From a checkpoint of a small transformer trained on Wikipedia.
Architecture: RMSNorm before each block, rotary positions, biases on query, key and value, tied embeddings.
Training: a variant of Adam for these matrices, 440M tokens, 3356 steps.
Each number is 200 + 40 x the weight over its row's rms, rounded and kept within 0 to 999. Layers, rows and columns count from 0. The size before them is the row's rms in percent of the matrix's.

# layer 5 MLP gate, 512x192, rms 0.0867, rows 407-479, columns 0-95
107,265,266,187,218,207,172,251,225,200,233,245,155,246,213,190,170,194,198,238,209,193,218,133,198,231,208,259,224,234,196,212,177,188,174,248,289,248,161,155,247,303,142,265,205,231,219,186,185,211,144,194,174,209,226,166,142,203,189,282,188,209,186,185,156,212,223,227,202,218,195,235,191,244,228,179,137,205,229,150,101,222,266,59,152,192,237,154,226,216,142,171,207,216,135,191,242
101,198,174,192,177,214,239,225,232,207,204,136,240,279,212,158,246,204,219,240,222,165,196,156,172,137,166,193,179,215,195,236,145,193,246,156,183,130,227,223,229,179,196,219,177,221,180,176,280,274,193,151,194,267,153,182,194,206,265,230,153,181,247,265,226,225,213,161,223,173,303,254,204,184,226,225,167,164,239,254,190,271,117,214,254,128,213,202,183,209,172,178,188,245,205,171,169
084,240,107,151,213,235,181,155,166,215,128,225,113,153,202,132,207,239,236,209,245,246,182,257,259,217,184,248,170,230,126,222,190,214,155,210,249,161,203,181,170,187,118,170,162,210,213,266,236,260,174,154,139,280,228,206,304,223,173,251,222,121,197,256,192,182,189,188,195,196,212,161,239,216,231,189,110,224,187,223,186,259,265,185,187,173,159,220,214,235,156,178,216,216,243,161,163
085,146,168,168,222,177,254,188,204,230,260,140,202,200,202,196,225,131,217,156,174,209,217,191,203,230,121,254,142,215,264,191,289,135,134,158,217,257,214,185,157,187,182,203,195,194,165,166,218,202,149,206,232,246,160,188,258,221,203,216,172,193,253,235,151,191,184,241,149,211,141,229,217,238,197,164,180,221,182,154,169,125,185,158,232,178,181,220,173,186,251,167,267,97,161,214,208
086,250,217,227,183,137,154,211,258,193,140,131,200,172,195,129,163,190,184,181,175,300,240,190,251,145,169,262,205,221,182,289,183,187,201,252,249,170,111,175,196,210,150,209,234,117,176,136,193,190,181,173,137,214,193,194,179,215,195,197,147,176,184,198,200,195,179,200,198,281,172,208,169,206,248,225,135,220,176,232,160,228,195,231,253,238,177,148,152,227,203,224,64,130,203,169,155
083,236,134,251,196,156,192,139,282,182,181,197,100,237,242,204,190,172,247,217,231,152,218,181,260,245,191,196,232,222,169,238,184,266,173,188,222,253,176,159,176,203,239,188,313,243,180,218,215,237,242,116,106,182,212,144,224,210,184,222,137,150,213,171,257,175,212,158,210,276,199,178,199,238,204,328,105,248,243,180,203,261,223,164,182,127,238,156,214,157,152,218,199,195,234,212,132
100,235,219,248,206,191,191,117,207,190,151,119,173,171,226,209,169,200,232,221,178,181,223,176,205,189,194,224,201,224,223,267,168,201,222,221,224,219,153,218,154,248,219,146,267,163,189,164,198,191,143,237,206,151,135,210,212,101,167,186,208,177,265,206,188,184,173,190,262,191,250,225,247,277,156,156,155,227,239,200,171,227,175,264,241,190,237,133,192,196,175,222,207,186,214,159,174
100,162,118,202,172,235,224,205,251,207,157,211,150,247,209,256,185,127,282,232,166,128,242,174,296,246,229,172,201,236,268,141,224,209,227,178,221,231,259,194,168,257,252,208,157,161,193,198,191,243,221,175,195,231,244,188,153,167,234,212,205,128,205,284,179,167,207,211,153,224,195,140,183,226,277,244,176,147,299,176,265,217,184,193,199,189,131,161,268,205,149,181,156,233,214,229,149
093,172,185,231,166,182,179,226,155,233,249,234,214,277,184,137,153,222,221,163,173,205,273,177,225,164,198,250,191,169,107,260,99,195,228,242,160,177,218,246,173,173,157,177,199,177,182,167,154,95,209,239,185,203,175,218,173,137,148,225,143,196,159,252,171,163,180,208,222,235,230,180,197,199,192,206,219,150,169,169,186,166,190,177,203,233,231,173,211,216,147,229,141,129,187,203,195
100,204,168,161,240,213,290,189,249,220,89,186,116,189,235,209,219,173,270,176,130,218,198,269,224,179,193,251,183,208,176,239,206,221,189,228,278,234,268,112,293,209,162,203,139,216,205,161,202,238,153,118,98,300,230,215,146,190,241,243,151,171,200,155,201,220,190,242,136,229,229,183,181,272,256,167,190,204,211,193,181,234,234,218,242,235,231,168,151,213,181,189,172,197,259,152,192
090,234,200,201,216,120,242,246,181,190,231,196,190,200,187,213,214,177,266,263,157,220,136,171,269,146,241,247,109,254,225,241,228,170,216,249,215,247,144,153,220,215,181,233,253,201,233,235,272,266,265,174,188,245,196,195,221,188,179,238,153,146,115,176,150,191,177,220,144,201,277,234,171,149,184,159,213,158,199,192,181,219,229,205,241,165,192,150,163,194,231,283,171,166,161,254,241
104,159,257,244,221,236,127,105,226,192,164,176,211,200,194,219,184,94,130,169,213,174,145,115,167,227,240,177,214,259,200,252,256,212,199,184,223,236,212,173,201,194,288,185,168,212,218,180,207,193,227,179,249,258,252,167,250,241,187,247,175,269,240,155,235,200,248,220,223,249,224,251,214,194,238,177,169,202,201,142,209,142,262,152,181,241,212,145,300,143,207,215,212,181,249,233,250
101,235,234,217,223,195,156,142,309,209,224,231,188,190,189,228,192,237,162,210,166,115,202,197,184,209,269,207,183,176,172,215,204,229,228,263,273,129,250,216,235,185,243,222,206,280,180,268,247,263,227,164,99,186,286,117,220,139,216,200,194,163,180,181,188,166,257,210,172,181,115,259,201,245,192,154,268,236,223,209,204,218,217,239,162,164,278,230,230,227,169,296,171,226,261,215,143
105,256,161,189,190,170,226,188,226,181,191,166,207,225,260,141,195,260,220,167,208,217,190,190,175,121,187,145,177,192,219,200,263,237,218,201,272,287,104,194,206,217,235,220,246,97,247,256,111,165,186,197,167,199,204,142,272,249,240,197,214,193,227,224,230,232,150,196,82,222,214,164,172,128,167,215,203,152,190,226,194,252,248,257,266,236,213,191,186,157,208,200,221,169,301,184,154
077,238,192,200,228,138,237,202,185,235,178,171,215,241,175,206,221,104,184,232,166,210,263,134,203,182,173,248,150,205,273,143,243,246,169,208,221,208,214,165,156,272,172,175,163,210,149,215,254,192,194,194,246,212,214,187,240,182,68,235,235,183,265,208,192,162,239,158,149,172,207,153,135,248,202,281,179,202,247,130,232,197,215,154,135,255,177,173,130,147,165,238,199,183,192,250,181
109,192,239,232,238,228,207,242,162,205,209,134,248,224,233,239,158,224,245,231,149,183,194,218,226,198,199,186,152,323,221,174,209,161,243,164,217,210,179,217,164,188,211,199,201,108,264,158,216,180,175,183,200,163,210,211,168,168,172,281,170,189,209,243,230,95,133,232,229,246,248,256,187,128,157,250,220,205,198,225,192,181,147,236,160,196,203,195,139,207,167,186,156,135,178,145,132
109,180,244,243,162,225,183,218,212,193,137,185,288,241,234,191,297,232,218,187,195,113,195,176,214,181,56,283,204,182,175,134,267,233,266,233,211,180,181,183,225,176,269,228,242,229,151,231,244,198,196,213,106,236,256,197,269,199,185,244,190,195,166,177,178,230,178,120,233,214,209,268,245,184,137,126,178,229,223,199,107,231,218,233,201,148,231,214,176,188,221,235,140,202,237,237,187
103,219,134,162,217,231,155,201,233,244,225,193,171,253,198,178,208,161,188,212,199,155,248,131,171,141,184,160,208,171,246,177,185,224,218,187,250,215,218,113,217,173,203,200,159,211,218,130,171,141,174,190,220,265,226,188,210,180,160,287,159,167,198,245,166,176,237,215,157,228,155,170,169,260,256,266,210,225,215,161,266,181,155,154,187,249,297,172,230,165,168,208,251,134,233,166,214
104,207,205,157,152,234,217,208,220,227,77,213,147,197,182,233,178,224,175,160,153,215,220,239,241,164,174,242,186,182,197,246,248,214,164,230,146,227,230,180,232,266,245,258,220,232,206,135,225,196,244,253,217,278,232,198,185,155,132,237,148,106,204,245,223,119,123,249,175,192,211,219,202,223,190,261,200,267,222,242,140,208,232,207,223,203,196,192,160,149,223,186,190,164,217,127,200
110,194,211,306,246,209,187,176,244,287,221,275,191,175,132,274,210,99,144,190,210,204,192,189,250,194,176,258,204,138,219,241,166,244,272,221,202,216,246,158,178,212,196,161,208,209,258,120,216,167,195,129,225,220,220,193,215,179,127,168,206,189,193,194,147,131,238,186,155,265,195,174,139,306,243,128,180,200,197,163,192,202,172,141,157,196,204,205,212,140,209,185,187,158,205,228,230
097,196,194,224,195,216,263,254,255,216,207,127,203,275,173,183,165,221,193,150,183,233,243,209,255,227,151,178,165,165,198,160,143,230,190,297,164,207,233,182,214,203,217,158,268,179,149,214,202,256,201,195,202,184,156,188,269,175,230,288,285,143,156,220,184,175,257,191,178,209,186,217,160,244,230,203,202,238,228,193,165,258,167,221,230,133,254,248,230,144,173,245,202,245,260,186,142
087,165,189,227,227,204,94,271,210,166,242,199,161,197,195,200,284,167,256,214,182,173,205,169,323,240,237,173,222,221,166,158,186,247,233,193,166,150,203,232,206,180,256,172,249,285,173,250,107,196,206,148,209,219,315,141,216,231,166,198,225,255,248,185,209,254,261,141,219,214,220,148,188,289,231,209,188,207,201,177,221,268,253,257,194,183,196,205,201,162,94,245,193,212,151,185,172
108,256,157,244,205,235,169,167,265,173,154,224,206,184,244,240,178,182,185,164,153,149,214,220,236,208,199,161,170,221,254,150,146,235,175,199,239,283,196,228,173,191,232,215,182,183,171,225,228,282,255,209,124,241,214,166,230,119,147,193,177,222,254,184,275,247,194,180,200,196,138,249,173,223,193,231,209,178,200,150,177,246,233,221,182,218,273,246,230,221,141,227,137,180,106,260,181
098,163,188,202,140,254,188,229,160,212,186,274,169,250,214,241,181,184,252,195,198,181,182,165,172,190,196,224,183,188,211,122,139,156,189,221,198,189,270,205,183,156,213,227,210,169,231,125,169,194,277,188,188,229,176,118,176,188,208,142,103,145,213,194,233,152,188,227,198,229,199,224,195,205,244,202,225,183,261,190,150,215,220,249,252,92,231,178,228,202,134,230,187,210,246,159,207
116,218,131,199,224,226,220,172,160,227,244,207,179,242,176,238,148,197,234,254,152,208,236,132,207,168,154,195,135,198,223,196,285,186,235,170,230,193,137,238,202,184,216,260,231,218,272,216,164,190,134,194,198,223,181,248,231,228,160,221,174,104,210,183,232,216,187,131,171,246,240,226,280,240,210,193,279,208,183,142,207,298,258,227,237,269,215,171,209,183,184,208,167,177,188,241,212
104,140,199,162,169,218,181,158,238,293,207,212,162,237,169,219,230,152,231,213,167,197,271,225,227,176,197,266,186,196,171,209,181,242,205,228,195,207,216,238,233,194,163,210,212,181,155,151,217,218,162,183,188,164,174,190,234,227,190,260,219,185,212,171,163,163,253,132,220,243,175,259,300,182,217,251,215,172,208,244,277,252,107,245,242,153,234,245,231,178,171,236,201,144,250,259,270
097,121,251,183,184,226,203,251,184,179,206,253,207,182,231,196,217,189,133,311,233,160,208,259,263,227,226,213,147,194,227,226,238,182,177,138,288,210,203,103,212,249,251,202,217,250,197,100,207,166,210,168,175,168,145,175,184,254,198,199,138,227,185,119,187,208,108,245,220,260,249,277,193,138,204,163,229,227,256,156,174,167,271,188,214,213,210,211,237,126,185,214,191,130,228,243,214
107,270,223,224,204,179,148,147,189,230,155,202,180,146,229,220,185,230,189,217,172,123,189,182,305,210,198,179,250,234,175,205,184,267,215,167,274,173,231,208,196,139,200,206,173,151,236,192,203,186,193,190,158,163,210,163,192,177,213,240,172,261,191,165,108,196,258,187,190,226,264,237,234,214,236,200,201,181,183,195,236,219,168,135,206,177,152,200,222,176,158,242,244,124,260,236,309
103,161,238,231,172,153,189,194,194,132,210,261,212,203,200,211,225,172,249,230,169,219,200,194,138,171,209,201,138,191,206,153,177,275,187,204,191,180,168,98,165,203,219,286,206,184,221,207,219,278,238,249,171,131,245,190,198,165,195,192,186,141,180,187,168,166,236,178,199,178,231,239,208,210,200,182,169,107,139,194,246,194,190,145,173,159,157,170,210,210,137,262,185,199,197,217,269
099,213,189,184,168,256,198,211,209,160,234,145,213,245,237,229,141,239,235,139,187,203,259,156,171,244,207,165,141,261,302,285,214,215,227,174,237,237,139,189,224,196,263,250,109,193,252,112,195,257,227,147,185,165,191,221,238,143,148,252,167,246,222,156,243,266,163,186,235,243,252,262,213,208,163,189,253,236,178,166,190,173,173,139,207,218,238,226,270,206,164,138,175,274,264,139,187
108,222,222,152,211,207,234,201,181,219,191,280,213,225,235,206,202,156,209,154,156,113,215,158,273,204,152,226,136,189,209,188,191,150,174,188,277,253,162,185,222,287,228,209,220,131,208,194,219,275,220,170,209,220,185,154,230,165,175,288,224,235,177,255,174,202,183,221,207,244,221,274,214,151,213,142,219,215,167,195,184,226,228,84,183,235,185,243,192,212,220,165,203,122,226,208,292
096,203,143,165,148,169,205,204,203,161,179,204,200,226,236,198,181,182,119,180,210,127,176,147,243,146,191,166,244,202,193,213,200,223,233,216,263,222,203,197,138,237,313,202,180,202,231,180,221,251,209,184,185,238,242,226,182,252,195,224,177,233,242,210,175,203,212,219,123,214,195,198,223,241,213,226,144,230,127,160,194,168,165,187,150,251,263,237,145,157,157,136,201,214,190,148,203
093,194,235,230,220,192,209,172,236,202,182,152,142,199,270,198,174,181,174,183,198,213,168,192,240,150,161,279,191,137,260,196,277,268,243,158,263,295,164,179,245,167,258,221,140,186,187,201,257,229,252,201,222,240,212,229,241,230,283,274,245,184,226,169,222,201,181,194,184,250,274,234,163,199,245,195,161,220,240,175,203,193,203,151,156,157,248,128,199,169,177,215,158,172,220,180,191
082,216,200,203,261,144,190,192,206,256,229,154,250,263,160,124,205,83,258,256,160,201,239,190,181,107,188,205,237,233,167,238,180,261,119,126,256,198,226,195,188,201,172,254,193,190,262,209,186,196,191,278,147,266,262,122,214,146,157,242,285,236,171,227,205,186,188,218,205,132,251,141,169,260,268,169,205,192,242,177,217,196,145,201,220,246,125,128,236,196,230,229,164,190,196,241,263
114,128,177,228,189,241,243,148,209,251,209,216,193,186,237,249,285,159,217,206,154,164,227,134,183,255,176,271,201,137,178,145,247,173,220,196,259,227,207,187,194,266,246,221,157,168,268,216,221,220,246,206,132,187,168,188,217,147,144,256,188,158,237,219,292,180,222,218,215,188,248,201,186,233,164,225,272,217,138,115,249,224,203,171,194,214,207,200,181,207,154,188,196,193,241,242,159
109,163,170,235,173,223,208,140,306,173,228,232,163,204,234,246,159,143,230,249,202,198,208,238,214,200,201,147,195,130,238,173,244,233,173,112,191,235,257,218,218,130,176,155,224,242,205,145,173,210,159,174,199,227,197,158,189,92,199,270,155,156,242,182,187,142,207,227,199,190,209,234,213,285,229,335,189,209,260,210,182,175,254,171,131,185,225,206,202,235,149,196,211,185,247,118,299
104,248,159,252,169,286,163,188,241,176,278,181,227,167,137,209,172,148,208,250,155,234,177,145,186,209,154,152,183,221,140,107,156,280,194,288,232,212,267,245,155,273,215,213,196,225,250,187,176,206,135,154,173,253,179,186,243,163,223,182,227,187,240,233,127,224,225,185,211,186,212,216,160,205,224,144,215,211,195,197,130,198,226,190,212,215,161,218,226,181,189,220,174,277,206,203,92
097,241,159,193,181,203,188,226,203,253,215,206,243,218,210,241,145,121,208,171,180,119,246,149,184,211,132,163,189,266,187,205,97,203,171,224,264,136,269,237,186,213,260,151,197,272,229,222,230,227,160,155,161,200,195,194,251,257,137,270,162,249,196,203,251,203,267,244,162,193,238,155,198,232,202,260,189,265,230,206,202,172,201,221,188,191,227,229,144,183,199,157,180,190,163,183,172
092,221,237,204,168,226,148,179,151,222,270,230,223,228,167,202,170,169,351,165,161,227,149,141,219,175,216,198,212,330,217,176,188,220,184,229,184,172,207,176,263,236,174,259,234,171,177,196,174,195,172,211,100,194,170,138,181,147,161,176,200,188,205,185,200,185,169,234,180,232,193,199,195,181,329,228,147,218,256,215,209,199,192,223,182,188,183,205,237,191,200,207,225,231,224,244,226
102,229,227,184,201,216,158,172,167,228,174,200,173,207,187,202,205,171,181,253,214,138,260,123,237,265,207,299,204,190,182,206,124,186,245,170,254,261,225,245,212,199,209,201,158,205,168,209,203,259,201,196,301,243,217,225,206,195,228,200,159,156,148,177,215,204,183,248,177,242,292,203,179,161,214,170,174,218,251,189,152,217,180,190,167,135,320,177,173,144,201,268,163,166,234,117,132
110,207,279,232,207,210,173,201,239,212,237,209,202,175,150,268,203,197,223,163,211,189,231,188,259,257,261,197,211,302,213,206,258,192,224,236,255,227,233,198,243,185,192,163,184,204,200,185,237,203,141,174,209,199,229,148,156,153,155,274,180,173,221,176,250,189,214,216,133,247,290,273,239,186,169,222,222,246,244,225,197,122,167,181,197,108,216,207,276,182,194,175,172,247,154,200,111
103,207,182,159,187,211,108,197,186,215,223,215,230,287,241,174,146,260,257,130,226,124,194,205,215,201,185,206,233,228,236,234,147,237,250,137,189,257,176,241,253,249,200,209,236,153,139,309,164,251,160,144,224,222,141,221,265,233,165,227,220,262,202,197,177,221,184,174,202,254,166,193,242,237,227,225,185,202,179,150,247,220,241,112,231,220,174,158,179,161,191,140,156,204,285,133,189
086,159,198,205,180,221,189,267,204,182,179,190,258,268,228,225,231,170,272,175,200,160,157,200,192,195,241,123,177,211,225,128,194,260,233,199,250,189,116,101,101,170,224,193,147,187,212,196,200,187,240,188,184,220,152,148,220,212,222,217,197,252,230,161,209,231,215,181,150,194,258,251,162,165,235,166,172,199,144,213,262,134,163,265,179,185,163,244,298,161,213,213,144,149,198,228,140
091,287,184,178,182,214,217,194,159,223,207,188,204,247,162,219,223,212,172,244,120,196,180,124,196,119,170,103,169,221,239,185,188,251,277,181,218,159,251,237,212,229,253,253,195,199,217,287,174,148,265,224,228,183,202,172,152,239,138,215,204,152,242,168,184,245,220,157,188,206,195,245,219,229,202,187,230,220,324,196,184,176,269,190,171,225,236,260,128,218,142,215,224,160,211,237,152
112,239,265,159,183,90,157,150,208,166,189,279,126,250,148,212,155,185,164,85,221,151,270,176,189,153,187,177,121,182,208,248,231,252,204,174,233,280,216,217,209,219,249,220,195,137,207,180,180,219,215,181,167,154,158,198,207,268,154,237,263,238,203,210,189,173,160,200,210,179,232,211,169,236,209,208,204,163,204,176,197,218,221,205,205,234,206,173,234,135,150,166,150,217,249,255,245
100,228,223,241,196,251,215,206,233,278,218,240,181,183,222,214,180,148,200,205,192,209,238,215,142,177,247,260,224,221,183,98,199,256,156,204,202,159,224,182,226,155,292,127,272,207,215,166,119,174,167,139,137,151,183,166,183,184,218,237,240,181,175,140,166,235,187,186,165,208,224,219,241,169,266,240,187,178,214,151,166,170,115,222,158,136,194,231,246,184,193,229,157,249,223,199,222
098,164,229,194,198,219,251,151,195,213,109,243,177,219,208,236,216,210,155,196,193,186,229,227,206,130,177,173,126,273,198,200,291,185,191,141,168,139,220,203,135,193,242,218,182,119,201,224,207,226,164,155,203,267,266,174,71,250,243,186,229,172,230,131,139,165,145,185,134,295,181,271,224,212,255,188,107,200,182,143,182,201,188,187,217,278,177,174,252,247,186,151,206,191,192,127,151
103,193,239,218,201,203,152,200,213,160,159,193,214,248,201,241,185,121,168,232,263,180,189,209,157,159,225,151,214,297,200,300,242,171,244,194,249,236,224,95,257,179,135,137,171,221,212,234,179,199,179,195,217,205,211,195,156,175,153,217,182,215,136,174,241,256,170,178,121,269,175,194,163,190,246,170,192,203,255,245,240,257,240,189,195,211,179,222,193,165,170,143,118,128,185,144,236
113,225,235,264,108,185,202,222,263,220,245,154,152,196,186,213,221,170,178,158,211,164,218,135,223,121,238,183,194,301,221,228,153,221,261,228,209,253,186,157,233,255,139,229,186,173,121,196,213,195,91,193,176,204,164,199,157,173,192,246,179,240,146,256,196,161,181,212,100,242,256,198,200,238,207,256,166,201,141,277,246,232,194,215,227,207,184,178,157,162,166,164,170,164,217,206,268
079,159,210,193,198,205,237,200,113,174,139,195,211,209,264,108,212,159,230,173,199,175,267,253,206,198,257,152,216,197,231,179,184,218,207,101,217,188,168,168,213,160,179,266,130,209,145,167,220,196,136,262,242,180,253,145,169,161,150,264,199,169,255,226,208,200,194,122,151,197,196,201,169,273,259,211,196,206,249,177,226,219,169,186,183,229,118,195,130,240,141,208,231,166,223,218,118
112,200,226,246,170,181,151,135,244,203,201,105,199,252,142,216,179,172,155,184,194,212,207,155,219,147,177,231,271,288,111,203,224,253,169,236,222,209,223,198,138,173,258,153,189,125,248,209,209,221,176,121,136,209,197,155,213,240,237,248,163,197,175,183,279,172,234,198,137,244,157,210,233,219,177,220,168,184,213,125,113,208,166,97,179,217,199,242,197,186,172,192,169,136,298,144,224
103,240,243,164,274,206,159,209,255,88,151,155,229,167,252,205,184,107,262,177,157,145,193,245,173,185,196,144,202,179,231,181,145,234,137,179,191,244,211,178,189,147,197,211,163,230,216,199,215,200,161,196,143,220,202,161,243,179,128,189,171,223,202,149,198,226,208,201,110,209,266,240,241,216,202,232,272,175,232,118,214,202,131,150,234,176,263,220,178,151,141,253,168,191,199,212,145
093,218,251,138,261,155,162,159,232,183,196,246,121,152,192,149,160,182,202,242,187,160,230,239,206,168,154,202,214,222,181,203,158,260,217,229,265,215,195,198,298,212,254,177,252,198,204,190,202,189,156,206,224,191,278,208,161,190,94,260,155,141,195,220,259,190,291,163,174,153,230,288,205,205,281,241,238,183,185,237,252,256,229,230,175,152,177,174,141,220,196,206,189,168,142,167,220
111,118,195,159,240,178,152,164,233,198,238,264,146,202,283,252,128,175,254,183,197,201,231,165,213,235,175,186,159,179,196,111,211,241,259,127,258,240,205,274,194,202,276,185,151,171,205,204,221,201,238,192,167,221,171,163,262,216,185,191,247,244,200,175,196,180,226,151,127,172,228,180,214,169,227,191,173,251,213,174,245,167,175,190,144,125,241,273,161,190,148,266,170,232,232,169,216
085,206,205,236,158,199,195,249,271,273,196,185,208,172,118,188,302,199,219,201,190,164,287,203,185,230,166,176,157,95,220,231,274,162,231,141,181,216,168,193,213,194,219,94,170,215,188,190,162,135,201,225,159,191,203,249,192,162,221,220,188,178,182,226,220,192,210,185,171,211,206,222,150,258,125,194,264,227,228,187,204,146,150,234,173,232,153,178,168,169,187,218,203,174,159,224,184
095,205,197,220,188,162,174,147,179,238,143,236,171,199,225,220,216,229,244,183,167,191,238,166,254,148,260,198,178,152,212,231,198,263,220,177,233,155,144,245,193,143,176,149,192,136,201,180,234,249,190,215,156,131,239,204,167,213,129,248,187,224,128,188,215,167,124,255,199,197,126,192,237,215,233,176,123,202,181,211,164,216,238,261,90,156,201,205,176,182,180,192,144,228,240,213,265
088,247,196,246,244,187,223,184,210,190,190,158,195,151,106,252,188,126,226,246,157,215,239,191,211,133,96,210,193,289,232,136,321,220,221,199,264,192,156,122,264,213,191,172,293,120,174,198,167,270,166,157,211,214,270,210,249,160,171,257,171,154,254,198,205,225,300,205,132,186,179,225,167,199,187,226,260,161,203,191,199,206,186,229,201,292,187,188,156,218,156,238,217,193,144,216,209
107,116,211,262,191,148,146,172,188,215,109,221,214,133,245,151,145,163,169,154,226,177,243,260,204,177,132,210,185,148,233,208,207,239,207,176,216,235,215,234,137,196,236,174,181,195,179,161,182,140,164,228,259,244,205,238,192,223,237,242,199,143,221,207,201,227,190,123,84,178,254,177,259,186,196,276,251,225,193,230,191,185,214,202,152,183,187,220,261,202,188,240,182,145,212,194,265
083,243,230,254,264,171,168,214,183,157,190,136,192,190,171,260,202,202,168,183,228,223,193,192,161,207,293,150,221,210,221,211,86,133,256,160,122,182,186,200,248,166,235,223,127,267,181,187,229,202,268,271,280,196,219,258,186,278,227,177,231,235,210,145,187,215,194,192,249,209,130,191,164,202,138,224,245,218,161,205,210,213,211,207,179,211,202,214,256,152,147,104,203,251,282,131,191
112,169,120,250,218,167,226,137,221,195,146,181,217,234,218,177,233,188,218,177,194,149,214,228,263,178,153,149,211,196,141,172,187,158,245,213,232,281,169,177,162,205,214,168,241,150,152,268,228,270,250,224,110,262,213,164,179,160,243,245,241,220,228,184,216,185,142,190,180,247,217,262,174,219,180,183,217,244,189,185,224,213,206,205,242,145,179,181,125,197,207,239,142,150,170,271,188
111,212,247,308,210,215,168,177,224,232,159,210,192,250,212,271,247,196,234,138,187,213,197,193,306,190,197,275,193,200,202,257,172,257,329,165,219,204,232,173,203,237,176,160,226,218,140,188,143,174,198,178,208,167,196,157,223,221,225,172,83,247,270,154,162,226,254,232,155,161,218,227,171,225,208,207,146,222,252,102,208,229,212,123,199,226,185,165,206,165,83,234,206,178,198,174,186
097,217,255,201,154,189,291,159,200,174,157,160,180,184,192,183,254,218,231,220,204,169,193,228,182,189,197,225,239,202,169,204,195,200,223,170,264,183,210,181,199,251,212,176,220,129,190,167,212,214,166,157,183,218,180,162,203,193,260,205,224,158,195,172,236,179,140,186,141,241,326,289,181,190,231,169,237,257,254,144,170,254,210,180,256,191,123,154,138,117,208,167,193,197,229,168,125
102,205,246,256,230,202,177,202,253,226,162,196,186,218,190,227,191,190,145,168,266,158,255,231,211,208,148,243,229,234,126,208,166,220,211,205,193,224,178,210,142,165,190,139,146,213,203,221,154,225,221,241,231,148,157,126,195,163,222,271,110,85,248,256,273,137,243,138,148,211,170,219,214,249,177,205,218,174,205,141,147,210,191,305,256,203,203,185,172,228,180,183,169,266,200,113,189
111,235,241,212,149,183,127,168,281,198,216,275,178,203,134,239,213,201,242,174,182,247,240,209,254,142,168,188,209,222,223,277,250,196,217,186,213,287,236,147,112,193,241,261,259,155,246,187,243,184,182,157,193,230,280,239,198,168,208,250,292,281,173,195,235,260,184,208,238,129,244,176,190,273,158,191,164,231,218,209,190,218,234,231,188,156,199,176,210,190,233,254,188,208,242,203,209
101,229,193,200,207,213,239,169,272,140,188,117,168,211,166,255,207,261,192,267,189,177,202,154,211,224,213,141,176,97,195,182,230,186,187,122,246,197,182,214,173,181,207,265,149,191,297,210,237,219,163,157,146,210,156,217,211,195,194,201,191,145,190,231,181,130,232,213,161,228,225,229,253,188,272,174,199,236,147,211,237,189,234,203,213,181,156,212,197,147,207,317,168,227,211,220,195
089,231,151,138,188,240,247,230,281,226,219,283,182,182,241,229,167,153,200,256,132,174,228,216,264,252,169,162,215,130,180,155,238,252,176,193,188,172,177,164,196,168,232,183,203,240,201,187,210,177,240,144,211,175,229,215,153,220,91,188,219,184,245,166,219,201,152,277,169,191,258,185,273,192,212,165,236,204,275,113,231,166,298,246,188,149,217,205,202,130,182,250,177,189,177,220,189
084,250,217,165,244,251,211,147,218,229,193,215,186,267,231,178,186,191,247,147,215,195,204,190,141,233,235,190,236,169,189,159,120,264,154,169,137,180,171,206,140,188,241,157,133,170,276,240,272,301,231,244,112,128,189,190,212,174,189,271,100,196,174,232,245,186,157,178,265,295,154,245,209,220,198,222,204,204,291,159,205,106,177,205,213,177,218,224,279,171,184,250,148,228,240,242,180
111,149,185,240,164,236,194,164,198,172,136,233,191,228,180,187,205,161,216,205,151,191,208,171,258,167,209,182,177,186,133,189,189,211,229,207,227,243,154,105,180,240,184,209,251,139,224,152,193,288,214,296,236,208,188,178,212,179,263,228,194,151,167,198,185,267,261,120,201,304,213,182,174,240,83,193,234,185,164,211,167,212,181,252,249,244,268,169,151,214,200,209,200,142,214,206,283
096,205,177,135,148,315,195,205,234,281,174,280,180,128,263,182,210,150,195,188,178,177,222,200,215,191,197,156,208,217,184,205,145,211,189,136,218,221,159,125,107,208,239,180,237,168,213,208,227,262,174,204,204,225,196,217,197,181,207,166,193,170,257,192,152,193,167,205,179,232,182,199,226,182,198,202,144,231,253,201,216,169,308,210,160,170,221,195,182,147,197,247,205,208,208,142,72
098,310,208,212,126,151,223,254,301,196,84,221,167,207,145,102,221,183,161,285,200,209,222,249,206,171,158,173,200,211,209,181,200,157,248,150,262,145,154,195,241,262,189,181,251,141,193,130,217,234,188,228,88,146,255,225,150,209,140,270,171,191,191,262,199,184,254,215,227,209,227,200,165,260,218,116,246,213,200,194,235,221,182,137,253,197,201,226,149,218,170,245,184,139,175,165,208
096,244,193,277,158,246,224,188,214,191,159,205,230,138,210,169,208,213,136,232,147,254,160,163,236,267,181,179,164,179,245,195,216,197,201,179,227,223,298,181,198,217,238,224,174,168,206,128,233,196,272,223,193,246,230,246,133,77,195,215,235,204,188,215,225,166,188,234,144,213,280,157,131,212,238,195,194,229,174,197,170,245,192,159,139,159,182,255,192,208,241,160,202,206,184,164,272
102,111,212,226,236,229,183,182,233,229,111,241,206,203,166,203,184,222,238,177,181,225,199,194,215,175,223,223,146,160,214,138,184,207,225,179,187,256,243,166,205,203,229,249,147,197,196,128,149,258,256,216,200,152,242,224,157,223,269,163,204,159,187,224,195,196,169,244,227,184,226,213,106,197,277,229,182,159,249,157,179,177,195,212,228,174,128,198,178,214,148,154,220,167,154,132,179
115,207,241,144,185,209,189,171,188,172,274,144,156,231,171,182,188,186,251,165,167,176,272,142,281,196,180,231,145,177,245,143,235,273,223,235,187,203,210,204,160,227,177,195,208,171,145,165,222,284,142,189,201,192,226,234,160,195,123,264,170,203,170,180,213,188,214,190,210,257,152,241,196,208,211,220,213,155,189,185,157,238,184,162,161,267,205,134,229,194,143,130,196,198,189,184,206